Weights of a small GPT-style language model, trained from scratch on English Wikipedia: untied embeddings.
Each number is 128 + 24 x the weight over its row's rms, rounded and kept within 0 to 255. Layers, rows and columns count from 0. The size above them is the row's rms in percent of the matrix's.

# layer 2 MLP up, 768x768, rms 0.108, rows 751-767, columns 384-479
size [116  99  99 108  97  94 103 104  99 100 100 102  95  97  97  92  95]
[[119 116 122 117 149 145 106 148 129 116 146 140 121 140 138 150 164 164 126 153 108 119 134 112 149 118 124 120 145 122  88 143 157 118 133 161  99 138 153 116 142  99 149 138 137 111 113 182 128  80 157 163 119 153 111 120 149 115 110 136  81 176 140 130 107 156 153  98 123 132 158 153 155 119 116  85 106 109 115 133 124 147 151 103 124 121 181 131 159 134  95 103 156 148 141  96]
 [122 140 134 106 154 140 144 111  99 117 122 137 164 115 143  96 119 115 119 155 161 167 126 158 137 145 164 109 107 140 146  62  94 129 146 119 142 144 157  75 115  90 114 117 151 105 126 123 115  96 144 133 116 121 109 169 150 104 143 176 143 135 154 114  89 178 113  99 138 119  93 106 118 121 130  97 123  87 110  99 117 174 111 150 122 152 142 144  92 159 126  97 136 130 146 124]
 [ 82  65 127 125 137 129 158  83 139 143 123 155  99 130 147 117  99 133  76 124 117 130 144 131 162 114 121 116 117  73 189 165 145 142 126 120 168 146 131 111  87 123 153 124 138 173  94 145 152 136 139 103 158 146 121 105  78 122 126 110 131 114 110 153 133 145 148 137 129 134 120 130  87 129 146 106 104 133 105 124 152 102 110 152 140 141 139  97 127  80 135 123 160 128 129  78]
 [131 143 125 101 131 170 120 147  87  96 117 138  87 138 133 111 132 138  92 149 132 142 146 169 147 128  93 104  76 166  96 120 176 136 105 125 126 117 130 131 148 156 133 122  89 119 116 165 128 106 118 135 173 155 144 104 140 161 138 144 149 121 196 126 106 129 130 137 161 161 110 126 152  95  74 117 150 100 121 114 131 129  84 121 126  93 116 132 113 115 107 154 133 181 143 139]
 [ 86 126 120 157 122 124 145 127 107 131 114 124 100 137  96 116 118 145 127 137 137 136  95 138 154 125 125 141  96 129 107 136 148 158 138 147  84  82 166 145 135 156 115  98 116 113 121  88 147 107 107 114 133 125 109  78 115 118 176 153 152 117  96  94 118 139 129 134 166 136 113 140 102 163 146 101 156 154 162 119 126 144 133 105 128 109 152 118 174 102 160 131 144 111 142 131]
 [148  90 139 136 130 146 128 155 163 102 135 106 149 109 130 134 156 114 117 158 117  76 128  80 120 154  79 124 138 112  56 147 130 112 162 134 117 132 149  89 173 114 165 166 140 136 131 153  97 110 118 150 123 132 140 143  94 125 137 122 123 117 101 136  99 140  95 109 102 116  99 146 115 161 150 128  60 168 102 113 139 142 153 126 123 139 130 126 137 141 148 109 145 129 112 151]
 [107 149 135 159 120 121  92 137 158 123 148 117 134 103  93 114  96  91 111 143 104 107 150 117 106  89  99  91 126 119 175 153 107  79  92 122 147 137 114  99 145 132  90 102  94 127 120 113 127 133 127 123 117 109 101 172 143 154  55 152 118 134  86 119 151 111 109 138 141  98 135 124 135 107 114 143 114 113 138 140 134 156 161 177 108 113 122 143 122 118 169 105 117  97 128 119]
 [126 119 130 163 112  64 129 181 164 187 129 115  99 163 117 187 165 147 121 146 126 125 140 151 130 183 135 157 154  98 150  80 135 151 114 191 138 113 118 137 139 129 127 124 122 171 120 111 156 148 124 144 142 129 115 106 141 158 125 112  88 120  92 125 120 149 148 146 154 130 139  92 116 169 179 148 115 148 122 101 136 130 124 151 151  77 109 164  88 110 119 177 130 125 127 129]
 [140 114 147 142 108 129 112 130 124 157 123 146 160 198  95 147 157 137 153 170 121 159 140 164 180 119 134 103 161 120 169 134 101 107 137 100 107 114  84 154 176 158  95 115 153 157 126  93 139 132 104 117 145 119 101 105 134  98 120 128 121 114 126 157 101 100 133 184 117 104 175 105 101 132 142 154 147 151  95 135 172 145 107 108  95 132 125 150 111 131 169 145 166 116 129 127]
 [111 150 112  81 149 141 133 133 116 140 158 134 152 113 160 130 119 161 121 151 148 122 161 133 139 143 126 119 161 150 181 181  86 131  98 153 160 125  86 121 128 181 133 117 131 115 103 110 114 169 108 153 147  98 129 152 165  61 129 103  88 138 121 130 146 113 116  81 135 113 116 105 159  85 107 166 132 108 130 104 102 153 150 146 124  94  83 101 129 133 110 166 121 119 118 101]
 [111  99  99 138 130 152 130 118 138 102 138 141 134 118 111 142  94 109 151 159 120 108 125 121 119 121 108 136 139 106 133 116 120 171 161 133 117 122 157 102 116 143 140  93  81 165 145 120 106 135  79 145 119 147 107 156 112 103 183 147 124 114  66 113 121 113 129 146 141 165 164 122 135 138 111 124 141 130 155 132 122 178 113 151  96 171 110 152 111 153 150 148 139 156 110 138]
 [142 128 141  89 146  55 135 143 112 140 158 108 151 107 122  94 130 132 167 141 116 150 109  49 147 128 146 135 122 128 144 123 168 135 133 114 153  95 150 151 147 142 117 131 126 139 131  93 183 154 119 155 158 151 100 135 108 171 125 145 171 123 134 148 154 111 131 134 111 134 136  93 125 129  98 116 101 110 117 115 141 165 149 156 156 111 116 145 123 153  80 104 147 108  76 149]
 [165 101 125 152 103 150 106 149 115 123 150 143 143 111 111 144 101 129 165 149 110 104 131 106 130 122 163 114 131 145  99 139 114 172 123 168 139 134 139  94 115  90 113  98 121 136 126 119 122 118  85  99 142 136  95 114  97  77  75 114 110 117 150 136 104 127  95 102 115  97 111 111 148 132 172 114 146 122 160 156 123 120 132 140 120 141 108 150 103 168 159 136 118 137 135 126]
 [122 115 141 168 107 128 100 141 163 136  97 163 125  87 119 121 131 127 136 139 142 110 140 133 116 103 110 112 137  52 156 114 141 132 190 162  55 156 122  99  88 103 122  95 138 147 107 125 124 118 124  96 136 132 138 148 173 135 113 114 140  98 116 119 122 157 110 145 120 147 108 145  77  80 129 145  87 131 112 112 165 122  80  95 176 116 141 114 120 158 124 136 128 119 172 154]
 [171  99 115 137  87 127 182 132 123 156 105 122 104 121 192 157 119 155 129 158  98 157 129 119 102 139 143 131 109 132 138 127 152 102 159 152 137 106 143 114 114 102 147 173 112 131 170 151 129 155 154 160 104 138  82 114 101 112 160 135  85 131 133 152 135 151 120 160 121 157 151 104 120 116 164 114  61 143  94 144 125 152 118 121 106 107 132 109 121 113 106 116 113 138 111 121]
 [ 93 127 127  81 170 108 111 145 143  99 145 116  85 159 119 132 145 165 121 136 157  96 150 112 142 173 159  92 131 114 120 134 149 127  97  99 129 152 105 123 126 148 159 140 172 140 130 170 141 171 118 128 144 160 131 107 127 130 140 158 139 129 145 165 139 157 132 119  95 162 131 150 107  86 151 173 114 123 151 167 147 105 140 131  85 147 169 123 143  77 111 151  93 186 151 129]
 [113 136  95  68 144 116 139 138  75 113 133  93 135 162  84 132 142 111 118 118 111 134 158 108 111 139 118 174  83 121 121 141 137 141 170 141 122 136 166 131 109 179 127 122 150 155 151 130 106 162 134 145 139  88  77  99 133 122 170 110 152  98  85 135  88 112 121 134 147 142  90 157 111 145 106  87 141 161 112 136 106 163 132 121 109 147 160 150 141 167 141 129 132 122 150 128]]
# layer 2 MLP down (transposed), 768x768, rms 0.101, rows 751-767, columns 384-479
size [115 104 104 100 100  90  97 102  96 103  95 108 103  99  97  95  95]
[[ 98 104 124 146 152 114 139 170 135 145 131 118 134 142 138 148 172 144 167 144 132 105 118 132 116 146 109 129 130 116 142 132 135  91 158 141 139 151 160 101 126 102 145 122 128 153 131 154 149 120 129 127 114 152 160 126 132 115 106 102  78 126 132 102 150 125 200 117 132 151 119 131 130 127 158 140 135 104 141 117 127 142 190 120 152 135 138 129 107 158 117  97 136 115 165  82]
 [129  88 133 124 115 183 126  90 108  93 162 112 123 168 160 115 113 145 127 171 178 142 140 116  94 148 139 182 142  84 119 103  72  90 119  95  93 122 161 153  93  99  76  83 112 154 137 116 152 101 115  90  96 155  91 157 123 109  96  86 109 127 128 100 114 129 115 114 122 129 101 101 137 138 104 146  67  97 182 108  85 160 156 147 118 146 140 117  96 101 118  95 135 107 111 157]
 [105 146 153 135 139 114  78 122 151  61 158 109 102 100 113 158 111  96 116 130 114 104 145 142 152 122 128 138 131  61 158 112 122 136 115 140  90 113 112 122 158 166 125 147 122 134 143 154 111 177 117  99 154 133 144 157 126  69 130 108 124 118 117  90  99 154  87 127 125 113 106 139 100 132 138 163 138 104 116 143 158 117 130 141 131 149 141 118  98 119 133  75 166  98 132  82]
 [ 97 112 152 123 145 180 187 163 144 118 122 122 108 106 159  84 141 137 112 181 152 120 172 159 137 135  82 139  83 163 118 123 185 118  99 124 130 143 138 137 103 120 113 127 148 104 120 147 120 133 170  81 187 134 143 134 146 154 147 113 136  93 143 158 143 150 118 138 130 138 109 120 136 144  67 153 124 122  87 110 139 133 107 139 122 122 214 143 142 122 118 103 123 153 145 126]
 [ 86 108 138 218 113 111 129 165 149 136  95 166 127 116 103 139  99 147 100 163 120 150  92 143 103 120 122 125 131 137 141 105 142 161 121 161  91 117 143 137 138 116 155 136 106 102 137  98 139 105 114 155 142  89 104 101 123 109 180 112 124 127  81  71 127 152 144 140 148 112  98 146 144 118 130  83 102 114 142 115 121 127 132 100 126 118 145 153 138 102 164 142 143  98 132 133]
 [124  88 153 116 197 128 124 130 139 134 128 121 101  92 115 154 152 121 134 134  98 113  98 118 149 144 129  85  94 130 127 119 150 119  86 137  89 114 147 159 182 125 152 115 154 130 107 100 145 158 169 120 112 131 118 138 121  74 123 121 116 184 146  90  81 114 116 124 147 125 154 150 112 158 134 184 134  96 148 133 130 142 111 132 148 125 131 142 135 117 143 186 148 114 135 123]
 [139 159 154 110  85 133 132  69 178 101 111 121 147 149 167 153 150 167 153 118 116 148 107 120 131 100  88 107 106 125 128 130 121  97 111 126 115 163 131 129 128 152  83 123 119 153 129 132 144 118 124 149  93 164  62 145 124 166 100 146 119 131  89 125 149 148  96 143 128 127 151 131 110 120 154 127 118 108 126 137  97 128 134 151 131  93 125 116 170 149 130 109 148 113 122 169]
 [113 103 127 138 134 139  92 105  80 160 141 108 136 134 153 106 141 129 121  97 110 142 165 120 105 173 148 156  97  79 113 121 158 149 117 156 120 117 126 147 144 115 127 124 143 118 123 123 158 158 147 146 121 107 126 118 140 148 109 141  85  97 106 120 144 150 153 149 150  93 105  85 107 108 129 134  87 113 112 140 127 130 102 128 155 111 134 151 112 103 100 132 131 153 121 163]
 [164 110 143 132 137 183  99 118 140 128 144 130 177 151 141 151 144 108 188 124 139 129 134 159 149 156 141 116 129 161 134 128  94 173 130 144 126 120 131 116 184 168  85  87 135 158 119 136 105  95 155  96 160 145 149  96 148 138  91 112 110 114 113 122 110 104 123 129 135  89 149 105 139 135 155 103 151 131 115 115 124 138 123 131 104 118 131 138 138 157 118 126 174 132 134 136]
 [127 148 121 111 109 116 130 148 104 129  99 187 171 142 126  88 117 150 173 157 121 139 117 139 117 100 132 102 161 160 149 162  83 138 113 139 125 105 137 178 109 154 134 124 119 128 102 130 123 103 109 114 132 132 131 109 127 128  92 101 133 139 106 154 147  87 155 116 139 167 131 113 153 101  97 132 138 138 117 134 114 116 157 148 146 138 116 112  80 104  91 127  87 135 115 102]
 [140  96 118 121 140 136 142 180 122  87 156 124  90 119 141  73 126 109 149 160 157  76 131 131 109 134 124  93 124 166 153 155 117 105 111 122 128 139  83 118 122 157 136  88 130 118 151 113  60  98 101 143 116 189  97 145 140 121 184 159 169 115  66 144 144 117 156 110 154 150 130 106 119 138 104 146 141 133 121  95 120  99 140  99  77 116  97 146 122 158 133 112 140 106 111 164]
 [ 98  97 137 134 135 134 155  78 123 161 112 138 131 132  83 135  91 122 123 143 131 145 100 115 104  97  94 114 117  98 123 104  84  95 182 105  88  77 127 115 184 149 113  99  75 156 101 112 160 139 121 195 128  92 164 119 113 111 150 159 142 133 141 107 124 147 147 147 111 129 125  91 131 141  80 104 113 108  96  82 113 109 135 123 140 136 112 122  91 146 143 105 112 125 116 134]
 [132  85 109 145 103 148 132 145 148 127 179 113 115  89 141 129  93 140 126 153 102  90 147  89 148 109 117 106 113 140 149 111 118 153 159 132 134 124  97  88 111 123 160  92 139 120 149  93  94 135  95 103 149 124  80 136 130 144 125 129 137 107 156 117  92 105 120 101 146  91 128 109  68 130 138 162 181 143 135 155 127 133 105 153 138 126 128 140 144 108 141 120 112 137 166 131]
 [140 152  97 144 149 156 103 137 126 155  93 137 137  96 105 153 122 150 147 152 148 136 139 113 121 144 113 100 177  84 131 105 156 115 143 151 107 148  77 167 161 102  82 108 118 145 114 156 124 141 121 144 157 126 145 154 164 117 180  88 125 100 147 126 149 137 113 137 158 171 148 163 120 150 137 116  99 149 135 122 141 141 115 113 158 144 163 178  53 135 106 109 147 175 172 129]
 [149 100 116 147 112 108 146 128 141  92  83 104  95 135 143 163 159 123 123 169 126 149 106 112 112  82 142 132 124 103 148 124 165 106 121 167 142 128 159 154 145 123 163 177  83 106 138 176 126 143 137 152 135 115 146 121 101 126 151 150 152 120 128 133  83 170 115 154 150 143 168 140 100 113 150 141  75  98 120 107  95 153 115 112 137 146  97 140 110 124  99 130 124 103 141 158]
 [135 125 109 115 155 162 121 148  85 138 100 115 107 139 187 155  88 169 132 152  77 154 148 142 128 146 132 141 107 172 109  95  87 120  73 122 138 143  86  77  96 155 164 107 117 118 119 148 156  92 141 131 156 143 183 112 134 113 171 138 126 138 135 135  99 170 156 123 107 189 111 148 134 135 150 134 147 119 114 162 143 141 151 113  87 111 120 130 149 134 127 166 102 145 145 148]
 [129 105 150 114 113 102 156 126 119 188 123 111  70 176 175 155 116 126 154 126 144 138 151 130 116 150 125 158 110 115 127 182 156 118 114 136 120 182 159 156 165 138 110 111 136 196  66  92 117 128 154 148 162 133  78 130 143 155 145 104 118  62 167  77 137 108 120 147 120 148 110 119  77 151 115 138 124 119 125 105 140 167 127 123  66 149 122 138 141 139 127 191 173 111 153 144]]
# layer 2 MLP gate, 768x768, rms 0.107, rows 752-767, columns 384-479
size [101 101  99 103 101  92 101  96  98  99 117  98  95  94  98  94]
[[117 126 162  95 105 149 136 114 141 132 123 144 129 124 146 120 128  89 107 162 166  97 119 116 151 144 118  93 106 163  95 156  99 134 137 107 150 180 147 126 152 130  99  77 104 122 109 107 102 116 147 112 123 121 133 125 121 104 149 119 107 115 124  71 129 140 136  96  98  64 126 120 127 128  92 101  88 116 122  99 108 170 142 134 128 175 122 141 200 134 131 115 104 121 118 141]
 [ 97 108 129 109 146 131 148 110 126  98 161 125 129  87 142 126  93 127  68 169 157 153 127 125 120 132 123 143 113  92 155 175 143 139 118 146 134 181 103 153 123 163  91 131 137 109 119 109 133 128 113 125 145 120 127 132 127  94 158  94 164 102  97 100 119  97 100 144 166  90 155 159 117 133 125  93 128 123 144 144 162 129 106 120 120 137 148 110  85 135  90 125 174 104 113  84]
 [ 70 149 105 140 128 132 118 119 150 130 144 144  89 134 130 111 120 134 116 136 148 165  91 145 137 132  85 161  99 175 108 127 153 103 109 140 134 102 159 125 111 130 157 111 114 108 124 126 120 105 130 120 138 167 126 117 124 128 139 148 119 154 177 138 123 156 141 125 149 178 115 114 109 118  86 126 144 128 143 123 134 122  98  94 155 114 129 155 142 127 174 128 140 182 152  92]
 [ 81 128  99 152  69  88 111 140 106 130 124 113 109 137 109 138 103 143  83 137 134 149 138 152 112 134 153 130  97 125 103  95 130 147 117 153 101 109 132 111 146 132 159 133 135 117 125  88 147  61 144 130 131 127 102 147 112 156 111 148 131 109 122 122  87 163 194 135 149 141 105 128 157 150 115 126 126 106 138  98 105 133 140 135 151 109 131 172 170 123 148 115 181 116 152 131]
 [120 117 129 119 115  71 138 120 153 142  91 137 177 125 117 133 112 153 117 110 108 114 132 111 138 158  79 105 116  86 110 103 144 111 173 177 120 128 145  93 130 128 143 134 122 144 109 128 128  99  98 119 119 109 118 132  94 110 160 153 131  85 111  94 118 121 140 161 156 113 118  79 126 158 130 110 124 144 155 147 146 133 120 141  99 133 132 133 134 126  86 145 150 165 122 154]
 [113 128 126 132 153 161 149 110  68 119 128  78 145 126 109 150 102 122 111  95 131 127 120 139 123 184 193 126 132 160  93 152 133 155 138 138 104 124 119 166 150 119 193 138 165 126 135 136 108 111  85 120 119 114 130 145  86 142 188 134 160 156 124 148 135 134 167 128 125 169 104 156 113 152 166 154 139 153  78 121 137 172 171 131  98 124 113 157 130 119  66 133 131 144 112 111]
 [100 179 111 116 162  95 127 115 160 152 120 150 141 142 113 141 102 112 137 145 136 145 149 145 126 163 127 133 121 142 131 137 154 121 134 111 142 141 113 154 121 101 105 132 138 126 137 138 104 102 133 151 128 115 119 156  87 128 126 151  95 127 140 139 155 133 107 155  80 108 106 129 130 106  94 136 103 144 152 143 146 122 193 104 103  92 124 132 135 127  88 135 140 112 102  98]
 [129 123 114  97 109 164 177 117 184 104 130 178 124 125 137 134 128 179 161 113 108 124 127 102 128 108 135 112 121 114 138 155 115 118 145 143 156 132 137 121 119 122 135 115 159 159 109 167 126 148 134 162 153 113 136 121 152  74  72 134 101 143 110  71 112 158  97 115 128 130 129 121  97 120 113 107 151 125 106 149  86 122  84 189 110  96 148 109 171 117 118  84  85 162 146 134]
 [127 113 139 155 103 112 141 136 144 144 111 107  82 132  98 143  89  99 133 127 104 158 117 136 116 160 165 145 108  93  87 110 149 147 183 107 147 142 167 142 118  93 166 147 119 151  91 128 104 111 133 141  92 136 120 109 118 160 108 140 129 108 135 127 122 164 130 127 132 153 129 143  95 168 147 111  92 121 118 122 173 127 110  98 153 154 169 113 141 117 144 127 113 135 151 174]
 [118 110 140 122  90 115 141 129 154 100 107 111 103 150  95  99 135 140 132 132 120 149 153  90 113 127 140 122 137 106 138 141 120 132 133 106 132 113 129  95 122 107 166 154  98 138 174 123 148 145 111 167 151 154 106 167 128 130 176 136  79 158 143 101 104 130 148  92 110 166 142 148 114 134 134 117 177 130 181 153  97 138 138 129 120 164 125 124 131 132 132 127 155 174 131 135]
 [146 115 101 118 128 101 134 155 165 127 129 130 118 158 153 155  97 133 129 135 113  96 120 149 133 128 178 129  87 129 118 131  69 111  89 151 176  96  95 141 105  76 133 131 172  76 159 119 115 120 110 136 132 112 123 179 153 126 147 146 180 131 157 125 134 126 134 135 123 108 129  68 140  94 127 125  99 172 114 116 100 137 119 113 110 129 106 137 129 111 118 111 101 118 120  59]
 [103 160 138 113 145  88 128 128 110 115 114  88 114 162 166 133 157 169  87  90 134 111 128 139 129 133 105 179 152 111 147 105 151  89  94 115 132 183 140 137 128 144 137 163 169 162  89  86 139 145 195 152 111 138 147 192 109 139 138 134 140 158 113 126 152 128 123 160 134 137 104 151  96 127 113 140  85 144 107 117 151 135 144 141 141 118 139  94 148 110 100 130 115 124 107 129]
 [ 93 133 119 156 104 138 120 120 141 160 155 160  96  98  99 125 124 151 135 126 132 149 132 156  91 135 120  91 141 110 125 129 140 120 116 181 152 125 114 122 128 126 129  97 117 162 117  98 139 162 133  88 101 114 139 113 151 158 107 104 114 147 138  96 137  88 108 143 131  86 129 143 172 142 121  82 154  93 115 130 117 137 134 113 135 133 141 118  86  96 156 123 109 124 131 124]
 [136 113  76  84  65 131 135 134 147 129 117 139 123 134 121  83 140 143 140 188 134 143  88 118 123 106 113  95 142 125 155 142 142 151 176 177 115  78 139 121 121 128 127 180  87 107 153 168 114 155 145 144 106 104 142 155 154 157 137 155 123 109 114 149 131 161 127 168 147 169 165 139 112 124 159 131 126 131 111 135 136 109 114 103 138 132 111 108 155 137 166 146 115  98 122 140]
 [104 115 143 110 165 201 152 152 117 104 119 149  96 120 109 115 110 130 130 133 125 120 121 105 141 137 123  94 101 105  69 145 113 160  66 111 147 123  97 113 110 139 138 135 150 155 141  95 121 133 115 123 115 163 154 108 117 100 133 161 152 177  90 144 104 169 134 132 145 157 111 126  61 109 186 131 138 130 146 134 152 113 188 131 106 118 117  96 113 101 103 145 140 144 105 205]
 [122 126 134  81 127 101 166 146 113  92 141 120 155 116 107 144 123 108 182 122 115 117 104 109 126 136 103  92 158 132 147 141 127  96 123 150 104 108 118 146 158 166 147 131 117 136 112 117 144 174 129 155 113 137  99 136 132 162 136 123 142 133 137  99 121  97 115 148 128 178 128 163 127 131 172 140 111 173 103 121 159 186 129 109 121  93 107 134 173 157 129 188 174 106 100  98]]